python train.py --head_dim=32 --norm="rmsnorm" --norm_place="pre" --rope_theta=1020.0 --init_std_down=0.00402 --weight_decay=0.013 --final_lr_fraction=0.0 --max_seq_len=768
Each number is 128 + 24 x the weight over its row's rms, rounded and kept within 0 to 255. Layers, rows and columns count from 0. Numbers have three digits each. The size before them is the row's rms in percent of the matrix's.

# up: layer 7 MLP up, 512x128, rms 0.249, rows 20-119, columns 0-63
# down: layer 7 MLP down (transposed), 512x128, rms 0.26, rows 20-119, columns 0-63
up20 100:146124129182125130121114152151148169119101133136154149143108178130106112097194115131130098121067140134138127154127082152129129145135138158185148108139091129108163130123126148133131131133105098
down20 097:147157116125111132085139171096118168108134136138129114110108117102134129101110124178147141164127140095152148154134138155093125129089170098127115083131080123126147105132173187136128137136116098
up21 100:113147099155105148112085126117150094137178119122115083120114074151113153141109126140111136152084098156096098144142132136176109101121158162088080164215140117111103119141116148154110152103129142
down21 089:159128141081098133129161127125145163123133128116098118180159096139108134124092155129109115116102123098147123114112111121091124119160152113134127139164119097135157100122088133127097171118143141
up22 108:134131155133145104120098094116150123070128119104123157123102122096169131127179145131140141123099128144125094100140137126149125108126103147117135142169112082162109153094158138096152134163139114
down22 101:121145149109139160130145152150142093126166118131118155134111158120124121142187090121118105088129132114138115089149156143136172131121133152127107137125149093142098159099131127146168115167128099
up23 095:120130155149114129130185084160116104116119147100111076132165105151117132123126110112112121140125125143124121112104102128120114086132113132158123139157121112066151146114151099087174106139069126
down23 104:139142106125078103154152146134136128171140136105125158085108146128093122118120059157102142134139108146101156094128125111112148128130097135135112170121073131162135108120144108157132135106101107
up24 098:126149142131117100123124092121107153161149157122106077116156126086133126090100130118128122169119132104113073145143102117145189143105128122146165131136177151089116132155123151059141095178145127
down24 110:090129142114139092164127151096089137136135138101140145130088114136129135128122138141142131104142142122114150107131144165150115096087120111123128123136147139117180185151129156125130152141108108
up25 084:105162101107127121112124106139112135103114106125149090136162069117078104144149130152119125164129141152098149162124101119148156108151103128123111141064111177106120136107146163123101156121156120
down25 079:057197094124115094155124108144101117097110167119111108113132089140093105075124123108135114138139139104094112130093125075143092141136144130128122112155120140119106144114114129111094134148156095
up26 072:083111122131091109137111088097140150133132124106134108158117120095125186161128111131104146141166134155074139131139109153131108180138102142127145167117140129122140149141132165142111157130155118
down26 086:122143110150140119164108106160149106141129187144144154117132115154130127121153127108141126147117135101152085165095108118114129144149167124114148168113126086106081106124136133176151094157108166
up27 088:114117095129137132116147150119138146100132177127100121168145141143112139132114138130115113149077160154138147133120146128133117191118082133153155163119141101143073150137138149075123096142121110
down27 103:137150100100153138102143139128147123156139129098130144166110143110159100124113110156108097154123126129125105109136170135124173104118177123126162140146126163152160190086117118108128153125094105
up28 114:141152133145076113172099129121118123093088151122153105122155129205126113164138138091120120134138091166132140154152078129154151133129116104137127168134092103120111094155110109090117121150125149
down28 115:091087150093157144084121126134131170150134169143147147094068111145147120170127155140087121137164147112105106119110126124119104119116098146170090116127162069151124155148126123112159134128089136
up29 091:086179094120187154082117130133131131159126096145150135143135137136115097138148114102139143152141143145166159119133105114106099115101095115100142127115130128094130133126103164124145110132137168
down29 101:154100142135135139141152158127095145118080131155133138142144132119108112100145170111109106101163137109115144151135119124101111129071151161146114120121137105117075101135109096113082147167114116
up30 094:164140171175127162099125121100149147127085123093117124153137153132109153094132144110110108123110145143086084095131111143145152098118138119161151100141102123127163178091162120130162123152144101
down30 095:124134111163134149110126114127180134097100158091121156086130157117147111120107133091131158101140125168120122113118136146154137141132108177139119113111165096116106141135094089120147145111116114
up31 100:108107162130151142155124152120127118149099100121148129122210116165135116119095146149116121141107117124168145132074073164132129101121111105134135197112118131151108122125164152142136116102137087
down31 088:097117155171095129165155179123135132164127118105118129083144124114099163178110117115106108116157121131145125149188115132071114126126119105171119093175138099131113081122185123123099110091103084
up32 110:149148179169128130136173169108148154111114140140109136098133139154094170090107124137118141152190135093111128176121136141136119137120082129116126148126102134071130146115119134173138134141102134
down32 109:139137158095139183119122077133135118134176160111100120136102135146120137117124119103107098151090135082127113112122168175184134119086123122111133105129129117158109142130148112137121128134156147
up33 104:118164130097109122084107118100141123144152160148151138121123143097126118143118157125114137119092106137139109092091178093131127159145113129122100166093183086151140155136153084146115144164093130
down33 094:131138172108132175103093113096138097142139114140163144092107145126113139121116132106114126101114147110090132093156129119134136117088117095135126148120135118100142137140142119120136138110086137
up34 095:131147137136164134111108103096127104096132119073128122075145172137107147132161119149115131167096145135170114152115145128142125121115102151062121149127074085118143105158142124130162110170181113
down34 098:098148119103091133106179132133099143154120121117093149111130131146140132096103106155172120131157149090141153127104163146124127114137139100130136119127096092115150132104116120123145150142132140
up35 092:147103142117124130140127190122163084136090124114173106121121141107175142117117111113148087137156113094112124188101117124115111117110186160152118163107113137101169109107107159111120128132123130
down35 091:135165160136165090131147133128140105127103133114155127129102112096127129138181091126130093117075132109064132125056130145159166114111156162130167131139142155100169111141143171133126129136154140
up36 101:165131165114144149160094096117125144158108110200142095142147125150140176097136118091147110108167163187127109150181125115136185150133113120146150139131140134125125150109143121115130076162143152
down36 098:113107128146125147112139115124126149147104138101124165096088075116109079142101142117113114094143138136148128148146118126148102143135096121121104175128142163133112172118157120187095165123117159
up37 093:115111115103111109148115096143128131093117123179131135165144110119094139118167123107147099143153108096134144152104118139096152161119133111135162088143148153119121147151139096133153122115147105
down37 097:099141083132098126159138106123128152128148110185141158117119113130132130115136126137116108140107087109068062137130113121074140098140153150143123084160107137118157161142112152141138101127172151
up38 128:133125138077101100157105117144148090094100132140093133114191122152125131138151127120143175096088146114152154115167108106134100115156152110115110151126050141129099120137128126132146147141172118
down38 118:121126113120151113181116149131101108128124128096124092158101135133074149129143131131136141132151093086108132155103132131133088174134090119105162125105132091134120171156112144167153129166149090
up39 091:168151100091104139112120100146177102096119121135144117114147119144141160155166116101131125131115144090151100116121100145110105102110122132108131103119100149113107148111121121120097171157126133
down39 087:134126156101108131116133151141135133119123172107088110126123092117119163169137156102116106126129126112115089180124112149122105097103138140141087106138163090148109111089138103117134137148151135
up40 090:115114187125113096088139123182159141127165114129061148144120093076138170127123114141141138169125122152111144133099103174107146180128117175152085164114152133129094142134140112099105121129123173
down40 088:172122139142132148088148143119119120094128078096076105120110135152147138145103145100170098119136114122153176135116104121129094135165097102118155109110145117092111141097171086106090103145107127
up41 110:144123112131098139131129071095111104097157158130119141162180102079101155129106099169127148145173097188100117153110076119158193126123114104145125113089151136173134091110118167140144127125131118
down41 116:144094167134128150124149105121117053155108151164145124143152110105133143169121136098102101145100116098136124175138088138169171117138106103148136124163134136132117101084146155091140140124145141
up42 097:132107116150150091107124160152129140143108154121114129094092167137112146101151080111092114172143134144110166095134136133143099084149114135170104113132108111070145104137118123134110122086160177
down42 096:142121132088139139153185140105116118089112124127119155121132126126086116120176129153123122141155106141116123197123175102138122132109098156128080130104131069150084192116117111116136117146144163
up43 098:101108141137183079097137148159108118135111173089144129118087110159085133125171088118196085139132147124095133140104131127146136109175153127124138141181102132095125128136135149134113126162109118
down43 092:114099114128171114117116168111137119085110107129123125140127155095100146085088115153112120140112087122103105160121118120114143157151140153150114120153104177124121111084151177167173095168133125
up44 082:108150136127100100135082130096123120121122187108130129191128104172166131158150138129140108159116112133119142159080115146106130082124101118101112138119127115107125099148110123160092126096135126
down44 090:144143134158075114145080134102118101091134122107182120091150113099134131123172166117130135159123090087144125138120105110129114126134120164149140162087100133097121121094093130126139123127088132
up45 100:130133133101103182139151106129130138099141135190099150147170123100126104135131091094142086144161139136136103142121128146139121116177153077086127138130164162107143101206129144147129141130090136
down45 101:111123091109106077168079174131110154188153084127159129125119143178134117096109101081140121125153121136117130126132178131110152152118156108134126152174154128151127133138138115111112120113156113
up46 093:180122146136109108149127123145186157129087179130170130116123133170121153096160134070112094114131123175114099103104145155104129113148183136124126131130108145125105169142154123099101134084072130
down46 098:135151150145160107161067147098138118111151151112102154099133128159151118129125141140156154119099145130152143139116091123128129123116123139125125101129145155136131146138095114117143100143113103
up47 099:150087126143147139131144139153102146108151121203123133169124119120133127133131140133159154124129100094136142152151097105143139157129155121095122118136142140128140106170177112139110134180086095
down47 096:151098089157149089115157153128118136102120113157124122117124134129126151111149163113087170148108086107154136144111125119134122104137127152145141162140144205131135095127110189149135095161120103
up48 108:088116129107091106135091097129123086128120167125125166098109155083149111157115163119123131098117143171095120135132119157152150157130109141132134154121101113110112121111126111079141115118128120
down48 097:098121153109123147078075104117112081106104170127123166140136139150107166134124157159152059109094075155103101140114146108106133187130117152110108108131102145097117112136147152108119148146103149
up49 123:103145135151104136157133148122127096138111096111100115154106105111117125119141119137126110070145088119136084172101093116105116165147103156097163131124122152126116129128155131120141130179139154
down49 114:148115140141136127152171143138100168124111163119098081141117137130149101124141116128152136155150123126145125140081143136131133054109156115114115098168116110110134141139111142091131133093160154
up50 098:194127120123109126142118107111088106159135145142103116092123087158122114146085127123094110180116149125160071177161131197148140157157107150132147183147117098150119133145113141084127095126123127
down50 091:129118129167140140105107115118078108151145136157143154148085096112141149180172119136118154176167124102143120145175111192092107138116131121148148186131133134155170137133142125106153146086149109
up51 094:139113100132171180107092124141155089169124143136149109143151162145110144124127102130125100133119160101155116176102074126117122143089181138119111104094129114061097153089139136127157094149129122
down51 088:118153088137098168095093111137107134134139116137135115161144138116147144103118094140126102137117102096128098155107067111096119126134135145125136091105136163083089136105142142122150109172114124
up52 116:123115132074054127151138155185162130135125120126100151176133128088144136116122172123143069131132134125151158118075079113133160126108092132121103160155093105133132123168141136139104134117072168
down52 106:117128141147106141120145098151146162127176142142093168131129127106157107148095140141162070123120127138117085139099148116124132108169126061151123144151131116156118110093120150121116132116055120
up53 075:097132127145134135130101129107110113143155128149096065095116131122122101134098161154083164181103122146107143111065124097150122112113118148110136146119168098105143154068132159093135115120191126
down53 078:134103116175063106168121122107172110100124178108111109112108133149123127089059119054110142075125111127164120177082120137138149126122135129121115113121136115109132118106163113131164109148114124
up54 087:153113169111094104116107104137155138111110151171133159116144105165141078115153138152115140087134130133104105153113085125145124149143116104137116079132125125093162132121182142090120119179155118
down54 089:130101159176116135129115115142127170129139117142114119075165122155104084127139099134096110104130145121149119167134132116144109133163121131108119116096132114055125108137175087120171145097145160
up55 096:127137134105171129139105115116170143110142166177158141144116125142160179116175074139136102127122120122129142112097107090142136134155143104135141113110111069082128145150143131150133113166122152
down55 096:124132109070140094138121151103115200133152131140131125166079128147088119104113110124146126143129131147113156125143149136133168109123147120126126120126114095160134163144134169113151126085122156
up56 106:075124136073108158112125135158123159146127088129144110140134129148088162105139120106170141141132135166106123170102131117108163103145120153121120182161113111138104104201137142147125119157160114
down56 100:069135100111136105151086132116152154137158118112132104124130137156116132159081109100139099119143115096105131079104131144104182144158154067140126100129146134134143093162129098129097108103130125
up57 101:111144195154154125132117127119144136158147157153124155145114128147110163138135131084144153117144152106137089136124134113134184123121134113133120159114130132076102115141137126103124126142122122
down57 112:088141135127090120146114061114145150118128164163161118130139119089093147147113153099140111164159112140098106138135085158105107154185138122138128117126095114139089150156182105113124146154119104
up58 086:119096095139139108123160128159113132120172131096105126136130166120083088088148145118099117113171140148097144115099095164115088127096096131132140135108120081121151085182163151161184094165129120
down58 092:117141153117168173141092134137128097138123091118160113149123139139092162154105172110128100117138141107129129130100170134135157093136092107138144107117133082073116103149127131149120112069109126
up59 092:120124138104084152136141143136121107106077138108165126115135156148121135100135089090094101103103159156111174157120159126118124130162143135157146122163132099120125104132134123140116147156126145
down59 095:124149134149121095134119084098136152135170142120082138092118091135131138136124136133083094094130104112093088119109126144136131121079144108160110125116168148082090131086146157112126138090110109
up60 116:119177129147149114131133099123166093146115117165144061146142116107150097148147125119144100084143100113166109135106115095109132119094105104107132144163099064109080145146158114142159137151115139
down60 109:098172122125154158172083098138098139130136150135136120073074092138152082152095102131156131132178134116124117154108148140108144118157106122123147161108118123111125146173163136198164124129161137
up61 108:102135162117088143092159131154102122102127087137140128121145166126149129149179142106115122146174138147173091133109127098112155068136164136153205145104128120127121143128155124099142111130111088
down61 112:150124108104090136149118115153128156132134116109110128117151100151142135133103159149122139139124141129153105096144155148121102129157150113119102139138165139179106130096147106157116149115118140
up62 081:131138167083154094196157120137142107127151160109168121131159135172127181131156098132145136184136140123148145107123120162103100143101160133148138115147125173119133162106099135099149159147148113
down62 075:141137100114103165178159144112073164144156146142101109123118096134096154155084103106128119115148150112110165163122193137141141143145119140146130149135073073119172093118114139105073136147134125
up63 103:137109133146108131123113107131108133126155153128110117165137110137122162079153106092129123136110110108109113129126146126147130120133145132142124119131106155157114102112151127125092143132095102
down63 103:122146102093137132094149137127127162117166158100125128178103107135116119145136106153150118144122141113126166121117138116106132094103162133169152098135100156177119119088150130151150141085120134
up64 100:094147126113096122093124127115141149117161109144153125143144119139111132126138103122107100116074137158114138123107121122156092116185139149148164134180158117146089105157136131150137149108152139
down64 096:136095103126146127112161105103129132141119169088150116172163111121133109174098139172146097103137104145096106117136135132095144121169134105113122108120119090128140170133114097124144159087100129
up65 114:138136138122118153122138104139145099190119143104127146154169118125114130080179099090139126147101133103116100139136098142137149181108135101151083129112126119096132110097113142120141136124135135
down65 112:131118051135147117116149129168113142119127152083106154161106126110142128075120116116131157075159135165158109101108171089156187099155122108112094153137140119142095088112113120138145107126132147
up66 103:120103130119131123117129159120095129164102149142124167166138147194117125139164085127113133123155127165126169118110089130146134132071084165159118125122126097147089143166170118162178165102136082
down66 111:131138132124127099107107138120092138161103111123120114090140140155127153156194139128169127131146127122123156122128138165112122130081124174125104136136129122173188154165154142093153165091123102
up67 105:160147099122090140169142093128122129090085136148159110142108138148149115119122123058123142124156118201134128111118148181121140144126129116151128136122132103112123108087124150121110131117131117
down67 103:171108115121130101159106163150105173106153085139143124143120133082137115067082113134154138132146112136159134085112134151146118110131147124114125099151088090138124155116124157129152172095122132
up68 119:116112103104100107169054128143133112126138118151173153143117136137157116127171112093092129141104111131113096155110148123153101100112152165135099124141123126145135148137089190139136138146102093
down68 111:142144123109106092125115163108133085144107130123167140085138072134159081119132145156118134110149103124125102121163098101152123164115109134131111148151139132150116128084114147136124142135101136
up69 097:123152156140123125131173137103118121157134116096141148174085146114133149105157111089149156127136143094118114128137110127164098170136162151128120136127130075119083117133162133086160105121132112
down69 100:153150084098119148109138142104167136144135105122143176126110104125130156104084114114102111140118146117097108121113142131129091099158146118129128134139123122144147132098096158117162139092108138
up70 091:129087115145148124153061141122161144153164142120129123102156131144146148095128091124111100156141148104147147159110138137103137175138096156094090165120148068154129146128105140132106135118142166
down70 090:146139139128142134083118132108159126176090100115135167096108123134140153105092093105087146122150130131153109148155149114136120102133162148165110132099152141152135132097113133142123176068140147
up71 089:099077142134108139116100117138142116121095109092140142075149127103126147143161130106153096131119129143147109154100136151118135171144092117164134141106112113081164146121149115126070165059171119
down71 107:168158138092101127099090123104107160099090118104113123145118131086107120154105139120141139140160105133155156169157120178157153123111116097159099144069084089136134126112145132096113151080151127
up72 103:130117099104137125088126106140150187093131129134121123089095143157154141091144120153115113142091106168127144149168112139116127065152093171119139133137103095137117094133108095124107146148128148
down72 095:140144124114131115107140124086132178144135108186133119113141158182128151131144137129147121159151145096156111150129122108117109102176099146107139136100087103089106079133150140133155100134133153
up73 090:123126135169160138133162111092113117146150173065081079124163122164129174082080139153134140111087159123133094163131157136127152100121129138114143144168133101103147153164139155141111086152140158
down73 092:119152135110101127082127163136124150167099117134099192181140180131103152103090133110155112148137137147140146132095153145081117117126122130124077137139087073133138093138134134082096096113107092
up74 095:069170155159119156099143118102152141125150115150089155125131124157132164095113159110141086144142159104151145141127105125126093081118099126127114088146128104092092143133166144086138091164160125
down74 097:129135147108095089081136115128134129190122135149102156150117140143126150102133114116159140118131084146154120085149179149106173108122121102121088140161098122110174154143185111113119114146179110
up75 097:136123162103085112169126107119092142162112141123168093138164162138104115097141078087164123135125146127094082141104154094136113131095112145150123168131124122127126127084124112102161126129126115
down75 096:137128133129163139117120119138104120115118109136097101155075096124162094130112141138104135115138144117136085134151098109150152142122118124143132120118143095097129112131101142095133090128108158
up76 084:159164117136119130143162165140159132120136162120143112142115094134134083083121119104123117145102121146122148142100130125113129156134183155110130129094139114134148096142102082131127094158148199
down76 093:089115106113121133138117122127117147147140136121134159146116090100136138154132147150083149175131086086130152087084111155122126167141135121109115149134118147159107136158154093137140140086160136
up77 095:106178161098156123127105134128131138135111156146187119111144110123150107099092143092100067075082144130106124112118110148123138122168176126160150129150128118137161184119111123149100162135155159
down77 098:190099121140125111119137121131163157134153112084108142147133145134138103150111142129141163164139162138136165126133160053122093141102101158093137140131095106141136110125136084147165121166145094
up78 116:110104183147112133159116112120163120101153144143098137112111108128132047139080111144153079121113148109096132165132134142113118140133089100098102118147146092150080110123151143140150133193157157
down78 108:108081141175152109124109134158163093111134100161121147127112133123117124137116117108102167118136095125125094134139138132174156118141108113118155155154115152138112111087185151175136115174160135
up79 096:144140103122105092174127113145126187128139133155172136124099141156105123100119128109145159152150144128129151183127111122120135127091105143160137131130112090152136144115126098107106208150170149
down79 092:134108098114101081155114159124136159129107150063139156125120127171119096156098133156103164128163177159109139163156142112121122125122100161125090159150110062147142141087096113116124169145124128
up80 080:149093110092183145122130105172145151151107106132132099134145115116166133127152159165159153127131108152151132126095102109118152157098138096145121149049079123083110160152132123134090137128159095
down80 099:098137137155114099158150118150146130124144143144115137096151108151112145109114145156110109133143112129099059148131074074156102138163159127117142141187163160127125119135111118147147131116146140
up81 120:121069106082101080132119137086164121097131171143106120181138172119107118072146132115121140118132105130118177140147163159129129141114115110125125144120131080094104121133156111145167093127145118
down81 103:083116087146142135128061131148144096117110107146123126161148130138143132142138153164156150151171082126156118142117115112134147181122152113155148107124139168138127140103132133123117145147083134
up82 084:120133146152163131082119146097155159147134140116093143124145117121116150135070062114121089137049136112116134114108135118150107110163128127180171108137129147110131108108142153121091108113140122
down82 094:121169104133082108168159081134164131151135105089110132151120130153145123158116152142125126122160135149096117108140135107107133097133113125136095138125084118123140128104106100130139161129136110
up83 089:106167127106146119102079112101114160165140146135129154091097113123147128114117115133147112152071127147086110138143101164137135129148159141120123093120093110125097132142147114166110102109095159
down83 090:097146148116072119168127156108097128095094130109149141136130175093115132078168136133144175100115121129165168106129134157133104117104143162131121104135107129137156095112158156144112090121132144
up84 094:118110133141119126157166126166104138166139133099076102098143114128122098083101155128118102131120165157106164200144160130151127161164132162079153156087109065106140121118148181084135122139142155
down84 104:176124147111122135122127150142134141140106155092104179124126150170140095088127113169132113133125129111104143137125151106126107113136121154107115178102128080081116097085141090144128152124109094
up85 121:123104155091077121131111084144135150098098158143110146160117138158165134149108107096119108142118175118127138120129110166125130174085143157143107123129096130148114124141137127111143153108134118
down85 113:153158113107101149097173121128133125088122085134119138146087161162153118142097114190128130097156117158116134114141119125140141119089138132126087096137096127118101114128158152120120131131099160
up86 109:097152152122095141130100159078147097100109155113170168129131144128152129073136158117101126135139097150119152164143161176160115132105110160144162103131143087133138143094137117111176121131122163
down86 105:125170094149178105130096153127119067093104134131133151170146126124149132121137129153152113179138144124150093127117144124150121147139095175136120126145148160120133151111125117108154146188131131
up87 116:182146135113138124164150140121123113147105138121105121131089122090153196103107143110123142129140118129138137124193088117150076108148103067119134152153109106122112122165113130157123120129106147
down87 104:130116118126123142138104157152133121129156072174094142142117136147152144148100130117122117164153118098081076159167108146093127155106108121126135109158103135139097146113155117130122146143136117
up88 084:146145128112126148146127095117139112110133131169136086140136153106143176136140121154101111181134152124132103123147064146147120141085121121123135147146134074132152104099093126155119129104147129
down88 086:106131140159163112110093142149103106113128112100136109124131134116120124122100101132105155071152126078100092123108125123108142120128129136088091116193102148148127129106105139117148112102167095
up89 091:090147142144126131113139094164082131120120097155075126152159107110141108137127126125123112180104141111121132141101101116121125128123111114115119135106114138125098100107117093127147094170136105
down89 086:114173140160058112172119086151114101124106180105086157129140094130142131126136151143113108080101143129120129119115115102151148147146155135143095164124104133107122141109097103114133147164105141
up90 097:117171122125146157159081081112099127161142165131149159104128123139109139098113111116116132151143106185145104143117155093136119113123086143135110128150118124100086071164102084140154141093153135
down90 092:145139116101118144121140152122151127127104174110183139120100110129113111147127151139095119145125133074123102154118120163109137141138156127123146173093116149133141117148140143118123089112149126
up91 097:097158124149139114135145099128136144143134136146110120116111082137133122091143131157168144138106074163144104151132133115151111153138170083105122113082136082118117158097130121144137105174127150
down91 094:114193135105132116143108178145129166157107106128135131126119196115114100128127125103122095183153113118129118124178146128103116172168129107111139144094160120113114098122127136135128106116082075
up92 113:116097096071133100110160118116108133140169131165108151089154106109153094120097176135114122145154111132142109143129100173121134096138110091128155099129150095115138091117086169118123097161158115
down92 097:154110113100136112120142168126086114104144135135103130136130091135162125106134143107162101129180095129135118112128173142137139133146139102122114105148136128148141108142114138137155132102143119
up93 071:118146167146160161088168104126087106160114088127122145113113108129141172164090152137151157108109157132123125117114162063123117129175160114123066152155131082119130123127126127144126136084115148
down93 085:159129151122092130132124109135147102111109145128112126125147111121146163118153138148118114150102121125141125112119085096146109138139080120120128163142116151135105142168142140149102106202140151
up94 081:091129141078159115114091142104110128120121099161154114129164131134121149149152164144141113135144123135111141132111138108142154092075106094137160112106156107112106130124174147123159100147167132
down94 091:130128125162081095073082119131137137131122154102129177132124118085136164119135154108078114124090118138128105118102145101127101161128111174144122163089110159130119108109094132116141120144120135
up95 107:085115112147132128161125142163146136148130189115120120158119161095072164153156060144117124099100113115082101148176124112112121147132154126130142097169143112101150134150139158108105124147146131
down95 102:106104113127142126161162143133094138124118112111140126123143101112107094132119143146146110138123159130152132156132121127115118126163178105158093085124119118080118128151150125114126157075156118
up96 103:134139094115063138124108129131139137124116125155109131098112107096124089137118134107075140151097133090099103130121124182136119152107094094121075163127135103112103115131140068096123147127125150
down96 110:125140096180109126136137158133115154122136122111121070132095135106126078113092150149090164091108142113167143067102145150159121107123159089123149157122173107120101138125128107139158120133112126
up97 072:088162113135101115162111110165148108099106111141121081117092172139142144116091177167103118128108157116154123164118121148080153158171128099159135134156147128063141109115157112109138139088160114
down97 071:166081102146082142134141118144107112115112080116106125109140116123133135105126150101102111118123141115168123146097123066130144137125061119119117101170122141112120088141143158184160143122144151
up98 087:131108190140140091093154143139175074111191156143111125102118115182126115122140112140120122096110135106084158106132166156122093164128160118103123131158092089131087130092145154128153171103127141
down98 091:111134154158132122126127079147186114157138156147113153096114121116135145144155120093133115142120140127105115149096080139145114126112108135147138154120124127138119127110127142129098131157173191
up99 107:141113136139100100153141090143134144165138156141140172115131115132146125120102163123131121133096146096130130149151116145144094147116142146119135104120129144107133144061100101137133162161119125
down99 100:127140155145137140118173132097100126138126131072149187106126097146156126161118148143126125116120190154114127089169142156143131126122121149156096082121133130111124168098147074145124171110124148
up100 119:116153130135096129127125137128116088161119188181123116104136183150107164130086123128131142100110096116120142157120116167151145164138121097112109134143158110102099180116163142121123141103103119
down100 117:103096127152128132124141164176158133159120127115146116144125132177087124132083121134096161118116112115154143137122114131127117120137098113152139126161118118123145195126173105095155116112105091
up101 103:102145140109130120122124089107114107154086141152107107154157135142130164148150103090083116142140122173095149120126097163135158157101129107109150137133137118146104129130111094121140160153151154
down101 107:111093120073151114142139126122120147103105160131126121107112095116139113117098173128129069114136089120132121120122156141102093126142141153135142149127105143113098118116143137154101121124127105
up102 101:120170201154093119158125126153121109169156131107103148175129165125134186098139090143087123168123100119132138137101118138146154155112138141126138146186073107120126123129139106145121128100142086
down102 095:170129092113115102133125138083109119143134114084136131113135160150166119106141070112107069176147175148143135114119132181170134139097138128164132144100126129140128142166145103159124174141141127
up103 120:106170154116118147120121120118165105144123097095138134097160098121159114190128111155122106087097154137140109117117135117179151147116157106128117120130137133077081158128141147117090109135094144
down103 108:126137139170124155094144146126127116168151131112142117142087161154115131116125101163104151076154160140144122105146144144122141112071130122141103091149121119161127167089126058100111150149101134
up104 103:133089123118128083105098135093138151109129143086130162156124165153156124116144096088102117156106142115124146125109109133114143112126148141140125107105162141150096088169125127138121145112153139
down104 093:164127146135122120119128130122128142118134134131159124126110122134131131132148092072147110134116139110146143112123120109123151162090173166127134100146099146071109112171077176137095157122126127
up105 095:154156120186159160134127105160085120149132133108077098125163154137116132113161153117130143133092126122134090138078065121137076149131096120133113125123123059114109176173126127139099111102144126
down105 094:164084152134108090110125107136128138139134167163143113156089128103148112114144146118135127126147130126104136123120156109110098064120077139146157091128134151126188135104120114135128150098121150
up106 104:101157172065131114136153147131130139160133194147126105101132165117063159121140136128064131138103158117185162176106148115104138132155077124109129159111107109125115104113142149107158125104150132
down106 110:129133092124132131115132136087089143094160107154126118166105130136114106144134150105122145114140154148157117134142135121053145133096128170127148134100121151108182093157102108123146138110118152
up107 078:115138133097109120177122151176174129121136128145116151127099146144129152084148130155146160141117167167096142113132099113121128155127085098109132126126107168149106156144126123099114137163126126
down107 087:137116171105104112123124105073102119119156127082112124139157092130114148130161105106148145142135114103159168170122165152160126094172138128136134171095128105099167069139109088153135112112118132
up108 105:170144146131108146087163112131125184083119124144072133115106074165127122096110122168133133126143133122092094115121144106157092086139105111141081123155121130130096111100111097165103158110109145
down108 088:188104143107121102129094132136097155087138142109114119156118140139147110111145144139152112130165116089119128145133168171123128126115123086145139142138162110165106113099108133138140113088122169
up109 096:088134136100076138084122138110167135059148109124101121164141120116118108113129085159143126162140164150171183103114144128130131126154105172143116142159105106082102116099128134130126105157114162
down109 109:124122144102151145137160132133142160118171099121078166132082112139094169113132111098171112119172176131120137090122163120114146135153113093126126149141102105103154152163090113122126108090143076
up110 110:141139139123124158146157145151169151091101171143132114135120125147095198116109124112133124132129149158126116092142075132111132150163116072124155106113099129147135115139107100133133097121115139
down110 103:153124114128137181120100098099084138093143126165140129149148136103143109170121118125131120151146093133163087110110108143083128146138151125124115108107070082134135114134108154130124148132134172
up111 110:117155143112161107114130119108130144114110115138127148142157115121151128128107089149125174124119159118158102133106139082130150080145103101200101159188120151099128099128174122147122129146159109
down111 099:104108144110102125111176104128095116170143155129104108138136149105161148154088133135126114173113138147142110123136151168102139090136118069144122136125122126137164213159130075097131133116101093
up112 118:148135159098159127102107114134183154129074095086086116127134130110107132141121101094162138106122128119112123193142115126128125145128101131119080127110125104089130143136153105118108181104164101
down112 121:157164140155176142126136122134125078112172097161110150127144104136085121121126134141129101119137141140166122114117084101138130123127137122102128157158161163075172109132080126108149136097187105
up113 114:143091140151165100128137130127141169128119131150135153145136114145136148135106075095108109134151101164127151150153117165158122136131112102084144112134109133111108073064125105135153098129176137
down113 114:121116116117143114125127172112149178107168098140100137097120154146145113129107121123132132106142121118104172162122182141145070124144134122130128116190179131132141148120142149139155177116150142
up114 106:134112133096120135133109111110146145105132131096151100134089145127104168148114124115103165130087089154095144130127092188129158164117145134118114150095108101139144125123124131123135151134161143
down114 102:124115146163112133112094132123123117110092120095113135081120078150143116163123123125154147109161147123151132110137137176142089124111098105109081156124134110172128191130136175164138126128137142
up115 096:120173126132146122122107119124137141148108148132095144119168102112122162157200078138117174114113159148180090143101103141112152158130109096123136095126120109103139160163154108149098123126117115
down115 096:131117139086130101110099139072104113126121157137157076096120092137149185146151103155129146119168190108149107155180118135136150129089111113113167137137155142140125150118156125121117130118117094
up116 084:110122108073154092094129131163145093106133163112102085111129130134146135132153123102123124140116108100122148110120119120090137111159116128161170135108153104075117092140141124117078134134115126
down116 097:119150109147121122130122130155109136123133113078066159155096120148151123135147102134158139108123171122121163126113158128123134099134106112138113138119162212094157166142154150108125100074150169
up117 101:150089085141134145146101116127109128129098127098110157135109131112146135140146136120124135155100170174132095167134131159133147119099125120145114118091103115119110148121187176091121069128105136
down117 098:125140146136111098105099115127191172175121149144086132138110155134087140117116165083124144142159118145142164132145158150123126097176140138169138158105113144130154148142135099133114149093120148
up118 093:098132133119116141116104081099149117129140126168158104131136111135140099108120129154136153113161136128143119146122119115145133109120110152128186138113130129100101170175128168156133136147113149
down118 084:097102103127142100147093105105110135152127144140172119174135094149141053104048114107123136138121135144160153136121147138142127142118147138134146137120142133104118197138146148158136115120144127
up119 116:119158121105174113124124126099140112105159130111151088087125139144196155091091123094144113135083115136120123124091112148170127171119145129134117144144110107143077156121128156074156125104128143
down119 109:154126081135129078112137134130127125092140140092152154104097147144166099104120140155155144152110125143116128128074138114147141134142142103165101098160110125108099140116079125114146056100111128